config = dict(
    n_layer=10,
    d_model=512,
    n_head=4,
    n_kv_head=4,
    head_dim=128,
    d_mlp=1344,
    vocab_size=32768,
    activation='swiglu',
    norm='layernorm',
    norm_place='pre',
    norm_eps=1e-05,
    positions='rope',
    rope_base=1020.0,
    rope_fraction=0.5,
    qk_norm=False,
    attn_scale=0.0884,
    bias='all',
    tie_embeddings=False,
    parallel_block=False,
    extras=['local attention windows', 'paired heads', 'gated attention', 'value embeddings', 'hashed n-gram embeddings', 'an embedding shortcut', 'skips across layers', 'capped logits'],
    init='uniform',
    init_std_qkv=0.0278,
    init_std_o=0.0,
    init_std_up=0.0278,
    init_std_down=0.0,
    optimizer='muon',
    lr=0.00905,
    lr_mult_o=2.0,
    lr_mult_down=1.5,
    beta1=0.95,
    lr_head=0.00609,
    grad_clip=1.0,
    warmup_steps=200,
    schedule='wsd',
    decay_fraction=0.774,
    decay_shape='square',
    final_lr_fraction=0.0,
    batch_tokens=131072,
    seq_len=2048,
    doc_mask=True,
    train_tokens=1243000000,
    steps=9484,
    dataset='wikipedia_en',
)
Each number is 128 + 32 x the weight over its row's rms, rounded and kept within 0 to 255. Layers, rows and columns count from 0. The size above them is the row's rms in percent of the matrix's.

# layer 7 attention output (transposed), 512x512, rms 0.245, rows 300-326, columns 256-383
size [140 131 136 131 135 129 132 132 131 134 128 139 141 133 137 133 138 141 138 136 134 136 133 139 138 134 135]
[[ 89  80 170 171 136 118  61 168 129 151 126  83 134 120  88 135  87  92  96 110 159 123 101  72 151  86 134 196  91 139 176 139  90 176 125 169 125 154 105 120  78 125  93 174 105 152 146 145 207 140 151 108 133 161 125  94 132  98 107  77 161 173 158  80 137 182 140 147 114 163 122  83  62 102 111 120  65 150 189 152 139 156 141 145 128 111 155 115 130 165 144  91 150  71 113 185 200 131 206 130 106 174 144  79 140 105  51  91 118 174 167 112 186 132 128  75 124 123 101 130  67 145 168 143 193 127 153 110]
 [144 196 169  86 160 176  67 170  82 121 124 130  55 127  73 113  85 122 148 118 126 147  83 128 118 193 153  82 159 188 182  89 119 134 174 136 192 136  56 187 124 185 160  77 125 157 170 164 129 141 116 151 110 120  87 162 100 123 148 110 120 103 152 128 125 129  92 151 141 139 151 144 162  91 136 134 167 101 227 178 172 177 138 102  92  96 104 131 109  84 111 145  94  94  89 144 103 101 101 104 137 140 138  86 164 168 164 163 162 108 118 200 128 123 141 118 133  85 152  67 151 147  76 159 163  72 124 143]
 [ 83 182  95  79 145 137 138 123 180 138  92 136 149  79 186  99 100 106 111 116 138 100 172 132 107  61 169 119 188 115 162 115  42  92 111 119 163 131  80 107 114 125 165 148 166 111 125 209 122 125 169 110 107 146 131 194 191 165 132 124 130  58 181 120 146 160 171 159 152 124  82  67 144 147  96 127 135 108 151 124 122 146 153 108 122 144  82 132  87 124 126 137  96 106 180 118 116 148 124 143 102  48  82 153 155 153 106 141 108 207 160  77  88 162 158 157 115 180 137  70 119 149 106 155 135 164 103 154]
 [133 139  88  74 130 131 152 196  78 115  83  84 164 144 118 121 105 141 143 113 113 149  96  90 173 156 127 169 161 190 131  52 134 133 123 155 145 115 148 154 106 129  75 157 172 152 153 133 128 122 129 118  97 120 145  79 128 125 154  72  84  85 220 126 159  96 140 127 132 130 134 145 169 120  92 153 114 126 123 126 133 167 104 160 144 148 140 163 102 181 152 137  87  90 155 127 126 127 115 177 150 155 108 126 132 131 183 202 177  87  83 141 165 131 117 172  95 147 152 127 132 134 134 139 156 127 140 165]
 [133 154 182  95 121 135 147  69 138 149 136 130 127  82 120 148 172 131 141 143 121 138 135 130 114  85 188 112 158 121  98 169 119 108  99 143 130 193 200  58 129 171 119 100 136  90  68  85 130 112 126 119 158 124  72 125 158  91 125 122 150 119 127 160  87 153 152 163 142  87  93 170  93 112 116 140  77 166 108 126 140 136 118 130 129 139 104 100 124  74 133 143 140  96 147  63 173 142 124  90 111  95 119  83 150 141 128  77  94 168 110 143 130 149 153 170 142  65 136 123 148 107 113 154 158 166 158 155]
 [123 120 138 176 181  88  92 127 206 124 180  80  94 130 117 150 144 156 111 176  86  65 156 109 187 113 126 135 163 119 165 162 113 182 102 135 137 127 180 136 165 166 125 123 184 149 127 177 107  87 116 106 131 144 166  87 110  80 141  98 127  92 139 108 110 165 137 109 104 165  81 116 147 175 160 137 151 159 117  96  94 127 130 166 125 142 151  79 120  85 120  82 165 137 170 106 100 101 134 108 129  99 136 145 161  83 157 176 182 136 141 147 104 127  99 123 154  90 128 124 189 146 105 152 114 131 110 141]
 [116 101 168  86 129 134  97 117  39  80 195 126 155 136  86 166 112 160 118  92 131 191 162 112 123 119 141 150 166 152 196 124  99 115 103 122 149 136 205 143 151 122 193 103 137  96 106 148  74 150 113 156 158 130 120 166 111  97 150  95  82 156 133 139 173 129 146 142 134 135 131 156 155  77 160 143 159 187 155 108  95 185 141 123  68 136 195  51 126 104  80  99 153 122 130 103 130 144 109 112 144 127 107  69 153  97 159 219 125 140 121 149 133  98  97 154 129 143 137 149 161  86 119 123 133 131 152  98]
 [114 129  74 118 149 162 173  70 121 100 134 105 179 178 188  58 157 133 146  97  80 151  83 128 120 145 104 199 177  97 139 146  97 140 159 103  95 104  93 139  72 151 103 112 101 178 104 120 153 187 133 150 101 111 183 102 127 115 139 138 107 115 158 121 147 124 105 178 127 115 124 192  99 141 117 162 113 146 143  99 151 137 140 192 172 167 156 133 135  79  97 118 134 125 135 173 144 131 102  73  96 122 138 100 137 137 163 132 125 142 175 168 131 111 163 118 176 159 130  74 146  59  77 118 178 112  60 132]
 [ 78 101 140  81 101 207 140 132  89 159 102 178 115 133 180 155 161 148 158 181 173 137 113 135 140 182 152 128 158 137  93 110 118 155 114 146  56 154 127 109 145 132 130 133  94 142 136 106 161 176 136 111 114 130 105 135 163 144 161 158  95 158 143 106  95 100  98 142 115 105  89 153 166 160 149  86 145  96  88 176 154 161 181 101 130 122  96 161 123 108 106 155 109 143  83 173  94 140 134 125 132 136 195 121 166 146 177 132  76 113 160 118 134 130 163 103  94 183 170 140 133 114 133  94  93  85  58 176]
 [114  68 122 193 109  95 109 183 149 122  93 108 136 138 117 145 106 103 115 160 162 133 177 106 119 121  88 110 114 145 129 139 106 100 148 135  88 137 124 107 141 128 145  55 172 160  88 161 143 119 117  90  86 118 127 161 137 172 120 126 134 195 132 125 140 102  42 174 195 161 146 158 120 158 119  97 139 163 148  82 145 136 137 114 112 150 152 155 148 119  67 120 188 100 130 108 109 123 118 142 157 121 157 192 122 129 165  89  96 152  92 206 136  71 117  95 114 101 128 137  73 114  58 137 130 130 134 137]
 [119 155 159 121 158 127 124 123 119 177 126 169 202 169 111 124 107 116 121 120 136 132 129 132 152 130 103 140 128 125 129 142 134  63 124  91 149  99 120 141  72 131  95 120 128 166  58  85 106 146 126  94  94 104 154 162  93 137 139  89 222 120 153 138 157 218  80 106  71 192 146  68 109 100 119 174 116 121 150 122  81  99 153  83 150 134 120 114 115 139 107 191 140  96 161  95 121 130 137 137 154 101  96 204 171 137 203 204 152 142 171 109  86 148 118 134 166 155 124 113  98  96 112 142 170  88 103  77]
 [ 65 102 149 154 150  84 137 102 149 123 128 105 131 153 111 132 170 110 136 135 102 103  87 122 132 134 157 122 145 128 137 130  75 131 113 104 149 112 165 122 111 133 145  80 136 103 101 193 178 117  72 166 123 166 129 175 173  96 127  81 132 141  97 152 153 119 172 116  90 123 112 106 146  75 155 140 176 116  85 128 109 152 176 109 149 175 102 115  82  67  86  92 181 133 131 142 126 164 121  67 176 118 145 154 102 123 107 134 126 130 116 126 194 189 123 112 139 147  83 156 154 176  94 147 123 134  98  82]
 [166 139  89 108 138 173 121 148 107 100 106 158 172 146 130 141  81 119  79 110 159 105 122 110 101 154 148 151 181  96 120  80 105 121 142 122 122 111  96 122 188 188  77 113 155 118 154 114 111 123  99  74 162 100 135  84 133 134 173 146 160 162  60 107 129 162 160 132  88  98 161 135 119 163 125  81 120 130 188  92 123 145  95 135 154 173 133  98 108  94 137  97 127 130 136  73 130 148 160  96 170 101 156 207 155 132 158 121 170 192 116 106 159 188 116 113  86 127 122 135 134 115 106 129 113 147 174  90]
 [133 154 142 177 100  96 132 156  87 140 118 126 143 110  75 130 120 118  52 131 104 171 121  99 127 143 153 143  87 114 156 104 139 127 141 142  77 136 127 138  97 114 134 175 135 176 140 144  86 151 106 112 100 139 137 132 138 188 179 158 131 102  50 128  48  84 100  94  92 139 121 136 106 189 134 111 137 136 126 167 121 168  87 150 147 120 137 124 114  68 159  76 107 141  91 142 130 156 137 170 118 115 124 129 181 104  97 159 138  98  93 138 122 110 163 140 173 148 158  68 163 133 125 147 116 138 159 113]
 [102  92 126 192 165 123 136 171  88 190 147 101 176 140 111 163  95 106  88 107 129 102 151 126 146 129 162 141  98 112 141 106 159 138 107 141 114 123  81 183  84 143  94  96  55 103 126  95 112  70 148  82 122 150  93 141 108 135  98  94 129 139 140 127 148 151 175 168 112 138 133 126 138 120 138 200 128 129 109  79 161  42 132 160 151 143 132 120 103  54 133 147  98 160 114 177 188  97 107  90  75  75  84 125 173 113 104 119  71 180 186 137 101 168 135 150 138 132 152  78 127 163  84 162 194  94 163 191]
 [121 153 123  54  92 137 103 134 108 115 116 181 156 135 141 163 146 169 159  71 145 189 170 117 200 158  66 102  78  76 113 135 130 129 139 152 166 138 132 159  97 113  97  95 155 131 171 125 157 125 165 122 140 121 145 124  92 135 135 118 103  90 137 153 153 129 157 104 116 213 132 144 152  53 137 113 108 169 104 144 148 120  87 155 149 171 138  84 122 163 149 125  51  98 131 148 152 119 145 113 154 158 110 123 110 189 142 145  86 177 110 103 175  90 126 215 133 110  88  88 118 132 121 110 114 128 105  63]
 [111  84 116 138  96 141  51 141 145 135 152 105  96 100 146  92 116  46 204 152 134 133 147 155  92 111 178 146  81 163 143 129 116 168 108 133 110 170 112 139 145  95 187  89 104  68 152  99 113 104 127 154 123  84  67 122 152 103 161 154 150 144 125 143  79 159 119  73 122  91 144 117 166 110 118  66  93 161 135  92 119 129 155 145 180 105 124  55 155 142  98  85 104 104 133 104 110  80 156 205 123 120 111 144 135 116 137 148 176 125 147 134 137 156  93  81 120 120 145 135 129 121  88 173 164 118 121 127]
 [113 105 122 174 128 171 153 122  93 101 166 124 153 130 126 115 129 128 175 105 127  96  99 134 137 118 109 125 146 173 105 178 125 115 186 171 187 125 129  81 134 100 119 133 105 105 177  94  88 106 115 173  80 159  69 106 100 158 105 114 141  58 142  45 153 175  80 172 128 173 117 115 152 149  94  87 186 132 168 143 173 151 152  69 190  68  67  94  98  64  92 198 135 146 118 134 116 128 164 131 175 132 156 110 138 144 139 157  82 167  94 113 136 146 111 133 126 101 118 101  46  81 106 156 102 172 165 146]
 [ 94 115 110 111 152 175 117  91 104 140 213 140 142  70 103  69 113 167 162 160 135  85 100 169 147 115 117 107 140 149 127 136  67  92  93 152 149 156  99 155 197  78 155 140 136 138  75 111 170 136 189 156 155 138 123 115 138  75 102  94 144 102 141  85 153 177 137  83 169 142 153 179  87 174 149 124  73 186 142  94 132  95 161 117 105 172 128 103 105 129 165 142 154 144 120  59 138 158 159 116 116 123 124 159 107 165 198 119 127 134  83 165 110 156 165 168 127 119 100 168 105 189 117  59 155 118 136 123]
 [120 158 152 164 159 104 170 103 131  34 151 144  77 175 146 133 169 134  93  80  99 143 154  96 154 112 152  74 128 107 107 141  78  70 113 131 151 106 127 157  42 183 190 103 158 114 124 105  85 118 136  95 144 138 115 119 137 135 124 169 103  66 125  93 123 140 125 123 108 112  95 106 152 157  87 145  85 163 172 106 155 128 146 177 160  78 115 167 109 161 172 121 139 189 180 141 103 122 157 154  95 145 106 127 189 155 147  95 176 114 103 119 140 122  94 118  52 154 139 163 123  76 116  88 109 108 126  83]
 [125  94 101 134 108 108 132 104 158 137 128  92 148 174 154 136 138 133 135 131  91  98 125 106 138 181  47 110 169 116  87 113 122 185 111 129 133  68 141 133 106 152 124 130  81 125 174 127  82 119 143 141 159 129  94 110 100 154 171 107 145  86  94 160 177  65 130  62 128 108 104 121 151 121 128 164 122 133 143 112 156 127 129 160 180 179 176 152  68 129 139 103 125 128 143  75  73 191  85 174 117 171  79 115 111  87 134 131 120 162  89 119 160 123 160  64 114 195  75 172 130 110 142 186 137 138 126 142]
 [123 129 134 103 194  56  62 113 103 142 111 189 166 183 197 170 113 163 114 154 179 114 127 113 152 125 181 108 115  69 135 126 103 193 163 141 131 160 154 107  96 112 130 142 171  90 152 139 118  81 163 134 153  99 153 102 130 139 167 121 146 177 108 105 101 134 153 186 148 107  96 119 156 144 126  83 136 105 137 140 127  83 189 143 141 185 112 131 103 171 153  93 172 141 140 143  92 102 105 132 146 124 158 110 120 140 153 176  72 130 140  90 152 132 123  82  99 143  73 127  73 148 175 139 155  66 120 154]
 [122  86 130 133 103  66 115 163 147 185  82 110 164 140  64 152 140  88 116 114 127 162 143 146 126 170 122 144  68 150  94  86 157  89 106 113 148 121 143 105 157 125  97 176 183 106  95 167 104 137 115 172  73 158 117 171 155 153 165 168 119  54 120  81 188 162 111 156 110 156 136 119 115  89  67 135  67 139 106  80 118 130 145 119 107 142 105 110 141 145 126 114  83 138 104 151 152 121 142 139  90 134  89 135 123  48 109 135 158  91  80 143 152 112 127  91 111 164 146  87 131  76 138 150 142 132 144 255]
 [124 131 104  85 128 102 136 145 121 170 133 129 131 184 167 108 114  75 113  92 122 192 133 144 138 134  95 128 133 153 102  58  98 179 133 116 123 131 201 127 173 103  95 156 156  91 165 132 108  81  92  96  66 148 180 129  59 170 142  90 176 105 191 192 146 189 128 130 156  87 117  75 219 147 145 101 142 131  99 142  73 145 172 119 146 158  85 112 203  76 166 147 133 127 131 113 126 116 161 159  85  63 107 109 144 149  96 133 164 158 117 133  94 196 147 112 104 133 176 156  68 129 102 182 122  85 146 104]
 [104  92 153 123 113  45 143 135 171 128  77 118 135 178 155 137 190 136  93 167 101 124 146 114 108 139 135 107 150 121  76 115 115 126 157 145 146 135  65 143 116 143 127 106 204 147 166 186 121 162 149 158 160 100 161 132 141 160 114 104 103 136 114  61  96 101 169 139  67 123 155 113 165 108 143 162 108 147  66 145 104 153 145  88  88 115 133 110 142 112 158 158 106 157  54 132 130  88  90 102 126 122  50  10 148 100  81 149 111 145 108 152 171  78  94  53  93 113 130 153 128 184 152 121 180 139 156 155]
 [107 202 136 127 134 100 140  68 137 122 120  80 110 203 122  68 143 170 119 123  80 123  89  82 144 145  89  83 137 116  89 127 102  97  90 153  96 120 143 130 152  36 125 145  89 136 141 128 102 181 109 168  78  50 144 119  96 155 108 153 106  93 102  68 228 221 108 133  86 144 136 111 137 131 147 124 127 130 130 111 190 128 130 103 144 146 144 118 146 115 139 144 168 186 122 115 165  94 133 165 126 112 154 166 119 108 132 126  72 124 110 171 149 129 171 139 159 142 112  81 119 114 139 140 137 146 122 102]
 [157 108  75  80  52  57 110  79  78 112 138 139 156 154 145  79 113 168 130  94 180 131 157 176 146 111 143 156 163 167 134  76 139 104 109 107 116  84 173 144 113 131 175  82 122  96 139 131 107  85  92  85 178 137 103  91 156 162 141 158 158 124  93  85 131 191 104 126 199  90 126 142 130 101  87 109 105 154  74 125 149 115 131 132  97  50 181 181  78 173  67 107 142 168  64 139 120 151 122 112 180 176  52 169 109 211 145 151 146 145 104 121 112 130 136  97 141 137  82 143 115  76 173 153 150 104 106 125]]
# layer 7 attention value, 512x512, rms 0.159, rows 301-327, columns 256-383
size [147 154 146 159 144 147 146 150 150 146 158 159 148 152 155 157 162 155 154 150 156 152 158 157 152 150 150]
[[ 74 136 164 168 185 129  98 112 143 150 165 121 119  81 176 114  34 116 154 149  96 141 159  98  72 119 105 153 143 107 162 139  79 137 150 145 138  61 157 110  93 139 124 132 168 126 144 151 119  54 116  81 149 106 172 174 153 118 206 149  85 133  84 134  76 144  78 190 182 133 171 172 115  35 134 145 116 125  94  84 129 179 110 155 118 166  76 136  97 127 121 132 160 158 127 143 162 119 201  87 151 118 110 128  98  99  85 159 140 131 103 159 125 172 134 130 146  92 101 146 143 162 204 132  99 135 136 142]
 [ 80 178 163 119 111 113 139  92  74  84 187 141 103 145 117 163 152 127 127 144 168 154  73 105 118 118 113 101 123 143 180 109  81 144  89 160 104 166 177 142 136 126 138 108 114 120 111  93 130 133 197 179 145 131 179 122 111 218 154 162 136 100 142  88 167 119 158 119 126 103 174 124 121 105  84  93 150  98  34  82  77 164 125 166 118  93 149  93 142 140 148 129 137  73  97 143 178  79 127  97 176 115 158 145  92 132 125 152  97 198 133 128 164 147 137 101 125 133 153 150 102 101 111 106 191 147 148 164]
 [ 84 153  60 115 164 141 185 194 108 120  87 121  52 143 139 141  94  89 178 163 136 161  90 126  95 137 100 133 178 143 140 168 109 160  80 104 159 120 126 120 149 103 106 156  39 101  72 109 128 156 105 113 115 106 118 108 152  99 150  25 157 102 150  70 121 105  58 160 140 111 161 146  85 172 114  78 124 138 165 135 111 168 169  63  76  82 106 150 107 175 203 127 161 123  62 133 131 109 128 138 144 120 104 124  68 136 125 112 143  91 113 115 117 125 141 107  65  91 150 151 137 126 119 170  76 185 157 152]
 [ 72 138 122  78 102 145  86 157  86 136  72 129 138 134  94 123 114 107 170 172 165 163 126 123 170  98 102  88 135  96  62 170 188  67  83 131 150  96 112 140 168 140 123 205 115 151 157 109 119 163 114 117 166 138 182  89  79 144  93 137 134 160 182  75 122 127 173 167 165 138 171 134 121 141 152 111 116  86 199  94 132 142 108 174  91 123  62  76 112 132 152  85  77 169  51 127 135 113  69 129 107 121  80 185  96 158 125 114 105 122 160 132 114 149 123 137  83 121 125 214  99 140 166 136 150 190 162 128]
 [189 128 174 120 152  81 156 151 144 124  97 114  96 145 102 133 160  79  77 110 151 134 129 110 152 150 171 142 133 157 219 129 163  92 129 157 163 163  97 152 151 115 120  84 160 131 137 119 110  97 147 164 145 101 133 130 162 169 133 141 138 103  74 118 126 142 164 121 102 100 129 156 122 129 110 157 145 180 130 139 131 163  87 108 109  62 100 155 126 130 161 175 105 104 136 170 128 122 127  94 147 165 150 100 165 110 133 177 123 124 107 113  94 135 157 141 169 117 117 129 181 193 172 102 124  37 129 104]
 [132 101 164 113 134  92 120 136 118 184 100  66 139 139 190  80 137  98  96 187 122 151 146  53 107 151 165 178 150 127 154 103  79 139 138 107  84 123 139 124 127 171  98 129 112  75  79 137 116  79 116  91 155 122 173 166 106 149 124 204 137 108 100 120 110 137 106 133 170 215 155 129 128 124 104 160 197 138 132  70 169 143 178 148 144 115 137  81 179 170 165 133 134 130 181 139 204 157 115  76 103 111 139 132 188  69 139 107 107 161 116 160 104 116 178 171 116 153  77 132 111  96 171 110 145 133 196 142]
 [ 73 107 122 163 137 143 101 141 104 138 134 114 116  98 174 165 151 132 131 136 155 150  89 117 115 180 130 112 163 179 125 140 176 134 130 137 119 165 125 151 136 106 132 121 118 187 162 110 178 172 145 130 117 123  59  48 123 135  90 112 105 118  79 175 134 141  69 137 148 168 181 120 199 126  74 155 112 175 125 182 115  79 200  88  90 114 137 114  82 159 122 117 121 154  99  95 129 181 152 169 147  49 125 112 150  79 138 129 102  97 139  96 129  87 184 182 116 120 113 104 142  97 133 166 133 127 105 137]
 [110 140 108 140 137  90  72 101 176 151 143 183 112  47 171  94  89 117 147  70 119 114  94 202 132 126 129 148 143 145 130 139 178 130 149 119  98 136  63 157 195 205 158 120 110 194 123 133  84 137 118 171 114 155 111  89 127 133 143 142 203 138 129  91  73 141 104  94  79 108 107 135  55 158 123 149 142 115 133  77 127 164 169 132 108 106 162 126  91 162 159 104 127 123 144 168 104 109 103 122 104 121 158  75  91 144 120 102 128 158  96 132 129 155 128 132  90  99 160 167 119 144 135 100  82 142 159 152]
 [128 136  99  81  94  74  94 134 100 147  67 165  80 152  94 136 122 156  98 110 101 149  95 150  78 179 121 138 172 138 101 125 195 120 105 133 131 123 220 115 111 219  59 126 155 131 175 119 120 105 160 123 127 166 163 132 166 167 132 112 121  85 127 138 107 137 114  38 103 135 128 126 165 115 111 120 137 127 185 143 145 135  87 111 158 155 118 113 114 134 171  95  84 138  96 102 120 121 140 124 129 109 147  48 137  81 101 152 105 123 122 191 171 127  92 158 126  50 139  67 120  81 152 114 164 139 138  71]
 [153 100 124 101  65 133 156 194  88 101 102 119 135 231 116 112  87 106 152 152 112 113 114 152 105 113 140 133 160 109 124 117 150 154 111 114 114 134 103 132 133 101 160 138 169 107 121  94 124 145 155 108 202 179 136 167 125 131 108  86 114 123 120 170 157 110 137  65 120 134 153 142 110  87 104 118 138 159  89 157 132 163  94 169 105  78 129  49 120 146 216 161 101 118  95 124 132 101 124 186 148 210 142 146 126  84 162 140 112 161 127 123 126 179  98 152 145  95 118 179 114 203 116  97  87 137 208 136]
 [ 44 180 157 143 190  96 130 115 124  83  96 112  88 101 108 133 102 121 141 193 144 126 100 103 132 148 187  76 118  96  94 115 121 155 154 116 106 157 126 184 165 104 142 136 135 156 144 124 158 129 107 119  94 137 131 116  53 183  94 141 131 138 154 126  49 136  91 184 182 162 141 139 113 133  97  92 111 105  72 129 135  73 165 130 185 104 152 115  35  75 140 161 144 137 190 134 112 148 137 131 158 130 144 116 100 124 119 140 130 146 206  86  98 163 122 156  67  92 126 115 151 138 162  62 141 130  84  85]
 [ 88 143 119 105 160 162  93 114 122 169 110 204 193 149 115 149 158 135 111 113 150 141 130 114 101  78 136 152 149 150 148  79 105  74 100 124 117 110 113 126 166  77  81 135 170 130 168  89 147 140 105 195  90 153 126 134 107 126 143 116 146 201 126 121 118 138 178 109 180 157 139 116 152 134 158 104 220 179  77 143 154  93 135  98 158 119 180  73  78 158 169 169 118 190 109 154 117 111 126 104 107  88 102 190  94 143 146 142 136 152  84 134  64 168 120 121  55 145 178 135 123 165 134  60  50 100 127 140]
 [135 171 101 156 127  48  72  83 120 138 169 124 146 161 132  84 150 167 116 130 162  94 144 156  68  82 153 154 121 143 102 107 132 113 111 146 116  98 134 121 128 124 168 119 138 149 168  64 111 126 102 118 153 160 157 158  89 104 131 113 153 121 142  49 184 147 145 179 126 134 144  96 125 134 155 102 132 173 217 114  73 156 100 116 166 124  98  85 153 144 115 133 143 143 194 151 144  99 155 181 154 118 164  78 151  88 151  96 160 139 133 183 182 132 154  98 136 135 120 109 136 100 116 116 119  65 136 111]
 [105 148 140  94  94  86 146  82 165 132 111 112 130 135  60 125 199  94 191 123 142 110 128  69  57  99  17 181 145 109 121 112 112 158 115 145 172 173  85 149 172  70 146 127 130 112 163 103 170  85 160 169 135  73 135  77  89 112 129 141 188  96 129 133 114 118  56 127  72  93 115  83 194 141 168 108 150 150 109 122 136 123 168 128  84  93 110 114 111 113 141 116 119 111 129 155  96 141 104 155 129 165 118  46 128  70  78 136 142  51 100 137 206 140 145 158 122 109 107 147 106 171 127 108 214  90 117  74]
 [101  99 146 124 156  75 102 141 108 113  75 149  76 149 128 157  95 153 102 164 206 176  80 105 162 106 123 124 150 130 112 102 181 171 153 105  90 128 116 129  41  91  69 124  74 114  94 111  89 108 117 111  91 142 107 142 107  83 115  78 121 179 130 159 163 132  75 176 156 182 122 139 121 101 138 124 110  83 147 124 111  92 195 126 105 152 164 126 160  99 109 151 128 122 104 160 120 170  45  78 146 144 165 161 108 133 167 156 197  78 151 139 105 162 180 119 174 176 155 168 132 123 103 196 149 156 155 110]
 [149 180 140 156 133 154 158  91 125  95 102 132 113 131 134 144 139 148 129  70  89  87  71 115 113 119  95 169 105 149 136 134 133 125 143 102 113 118 119 118 108 143 128 128 122 121 147  80 124  80 143 147 159 134  92 110 103 214 122 125 144 103 120 122 132 112 137 112 169 118 121 159 104 134 117 210 190 123 180  52 152 103 140 115 148 151 166 151 123 147 136 121 128  94 175  33 124 118 166 137 139 113 148 117 158 129 139  84 148 133 164 100 140 121 162  90 157 150 106  86 135 129 159 110  97  78  75 148]
 [169 126 120  93 168 108 149 102 178 141  96 107 151 152 163 143 106  99 119 130  98 185 149  95 168 145  87 139 139 153 112 102 122 130 181  93 107 115 119 160 186 157  72 172 108 107 131 135 126 134 149  93  90 170 164 129 125 124 151 129 210 149 160  99 166  83 129 118 129 157 108 125 174  88 167 124  82 253  89 100 111 149 170 120  88 193 191 116 116 122 151 129  74 115  84 140  71 105  69  96 150  57 122 164  87 109 116 122 168 130 157 171 158 136 168 137  58 115 106 107 138 192 116 154 118 125 145  81]
 [143  72 178 159 117 137 122 156 151 167 103 121 117 199  89 195 148 162 103 150 116 118 139 138  94 138 173 154 166 116 127 112  87  99 124 128  79 107 136 133  71 154 181 135 109 132 185 153 141 163  91  70 138  84  99 123  75 133 115  86 160 195 123 178 122 112 166 100 128 136 160 169 111 131 110 133 218 132  82 128 123 116 129  93 112 125  94 161 103 169 118 127 145 157  72 129 116 170 136 164 108 148 139 171 119 142 120 106 134  83  99 138 125 148 127 138  80  72 134 172 123 168 129 148 209 163 136  79]
 [145 104  69 121 176 155 206 127 127 104  80  92  68 130 155 127 129 130 181 127  84 139 144 131 107 143 104 106  71 118 168 186  76 113 191 169  91 143 142 117 191 145  93 204 127 137 157 125  81 103 151 121 150 147 115 108 135 173 173 104 121 141 124  84 142 199 137  73 190 149 104 144 120  97  92 100 156  79 119 168 132 139 150 123 130  77 149 183 134  98 156 111 145 140  81  92 123 149 141 204 159 100 170 166  91 168  89 127 135 126  91 178 112 141 133 120  64 168  71 124 107 150 117  92 151 121 119 112]
 [137  77 146 112  66 114 139  95  97 146  89 146 125  95 155 154 131 179 121  79 137 162 163 167 160  83 108 173 127 170 147 133 129  98 124 176 142  99 188 122 153 144  60 201 101 134 145 150 138 172 127 136 132 155 118 181 112 101 121 140  88 173 130 192 186  60 137 157 172 161 127 172 151 182 107 152  89 134  95 171 152  96 152 130 129 104 115 125 123 175 124 207 125 125 152 151 114 121 128 152 119 127 145 165 140  97  86 113 100 121  90 145 163 150 125 121 130 166  46  63 171 174 120  55 148  52 111  99]
 [109  63 179 108 120 129 131 142 148 103  88 135 117 195 177 104 112 117 113 152  52 110  91 163 149 134 120  87  94  93 119  66 198 143  73 155  87 181 120 161 162 170 128  41  79  96 122  79  93  92 163 124 128 160  86  91 120 146 145 155 179 143 165 168  80 119 127 142 141 150 174 148  68 101 127 134 105 143 125 195 171 140 102 127 160 109 166 171 111 123 123  94 149 152 108 141 157  87 164 157 176 154 153 101 123 156 190 130  89 192  82 103 128  92 114  96 137 151 108 175 135 181 117 122 126 159 150 101]
 [ 90 136  55 154 128 169 152 132 136 134 145  94 135 130  94 121 133 127 142  60 132 124 110 102 152 123 147 121 100 164 161 192 166  97 134 130 139 166 108 160 125 141 208 150 146 126 150 166 154  72 161 166  83 121 101 175 187 135  95 167 120  87 162 150  97  98 127 176 133 125 163 113 155 103  87 123 171 120  89 122 151 137 118 144 184  63 101  48 135  97  66 100 107 145 126 106 108 139  61 128 110 126 154 168  70 145 133 117 131 114 161 133 151 179 109  94 173  93 100 178 149 120 140 129  98 135 166 112]
 [ 61 140 107 152 116 142 129 134 107 156 121 198 177 135 154 141 121  54 178 115 121 111 147 131  76 147 142 101 182 156  81 147 106 106  99  89 163 175 117 132 121 124 110 150 128 121 130 137  55 105 121 137 147  57 173 183 194  83 159 160 102 102 174  94  78 127 173 138 132  88 105 154 149 195 187 169 172 161 164 115 149 160 131  78  77 163 109 105 167  98 116 157 118 131 156 198 102  81  59 104 127 162  81 152 105 180  73 172 100 138 100 176 125 101  67  48 161  64 157 139 116 100 138 131 115 133 128  96]
 [149 125 157  74 175  91 163  96 169 128 188 104 124 110 105 132 131 110 127 113 161 144  48  91 149 164 148 141 136 107 114 170 195 133 108 125 109 105 208 144 105 140 133 134 174 103 144  86 121 111 149 139 147 189 111 154 125 100 129 152 124 153 133 113 136 135 159 168 104 106  78 173 169 126 112  61 156 140 137 175 138 158 124  54 153 123 144 125 132 155  70 127 160 127  86 138 127 176 126 119 161 133 177 188  96 127 153  77  69 195 139 115 104 131 100  62 140  77 115 161 143  92 112  72 103 113 179 110]
 [154 126 125 122 156  98 170  78 163 128  92 133  91 121 131 145 163 132 124 148 105 134 114 129 142 109 202 131  98 212 131 122 122 159  95  54 118 104 123 148 138 166  99 154 147 131 129 136 129 102 201 117 128 126 101 140 124 133 119 106 159 141  85 156 113 141 102 140 123  79 133  96  81 122 116  71 172 159 137 151  92 113 105  85 107 160 124 132 143 135 115 125 115 146 105 158 145 139 200 132 182 124 169 179 112  89 172 131  88 115 148  70 117 117 146  75 155 152 141 137 112  85 171 104 132  84 205  71]
 [ 86 128 153 144 106 145 143 174 132 127 159 142 121 123 173 105  86 148 122 126 131 105 170 133 145  95 124 122 117  81  79 119 162 174 156 154 186 122 118 115 100 118 153  83 143 163  90 116 164 123  91 140 164 161 140 154 150 134  98 158 138 149  84  87 149 101 192 154  98 110  86 116  97 117  52 149 173 116 100 156 141 106 126 139 135 108 136 194 107 117 179 114  96 121  91 125 214 154 108 198 108 164  81  56 127 102 154 203 110 165 124 141 121 121  78  93  65 199 112 157 112 102 154 119 142  90 137 133]
 [113 145 172 136 131  90  96 174 130 142  43 119  82 179 128 105 133 120  69 155 129 137 149 111 146 134 159 137 146 198  47  68  72  88 135 166 109 147 103  90 163 190 141 134 164  97  92 131 128  48 152 187 108 131  84 106 173  47  95 132  83 164 149  74 117 155 108  96 141 145 124 100 144 122 109 113 117 154 166 120 112 106 119 141 146 143 141 101 213 115  74 121 110  75 126  74 123 146  85  88 155 165 100 126 127 114 136 114 146  99 125 159 187 127 144 155 148 166 182  71 128 201 106 118  66 147  94 165]]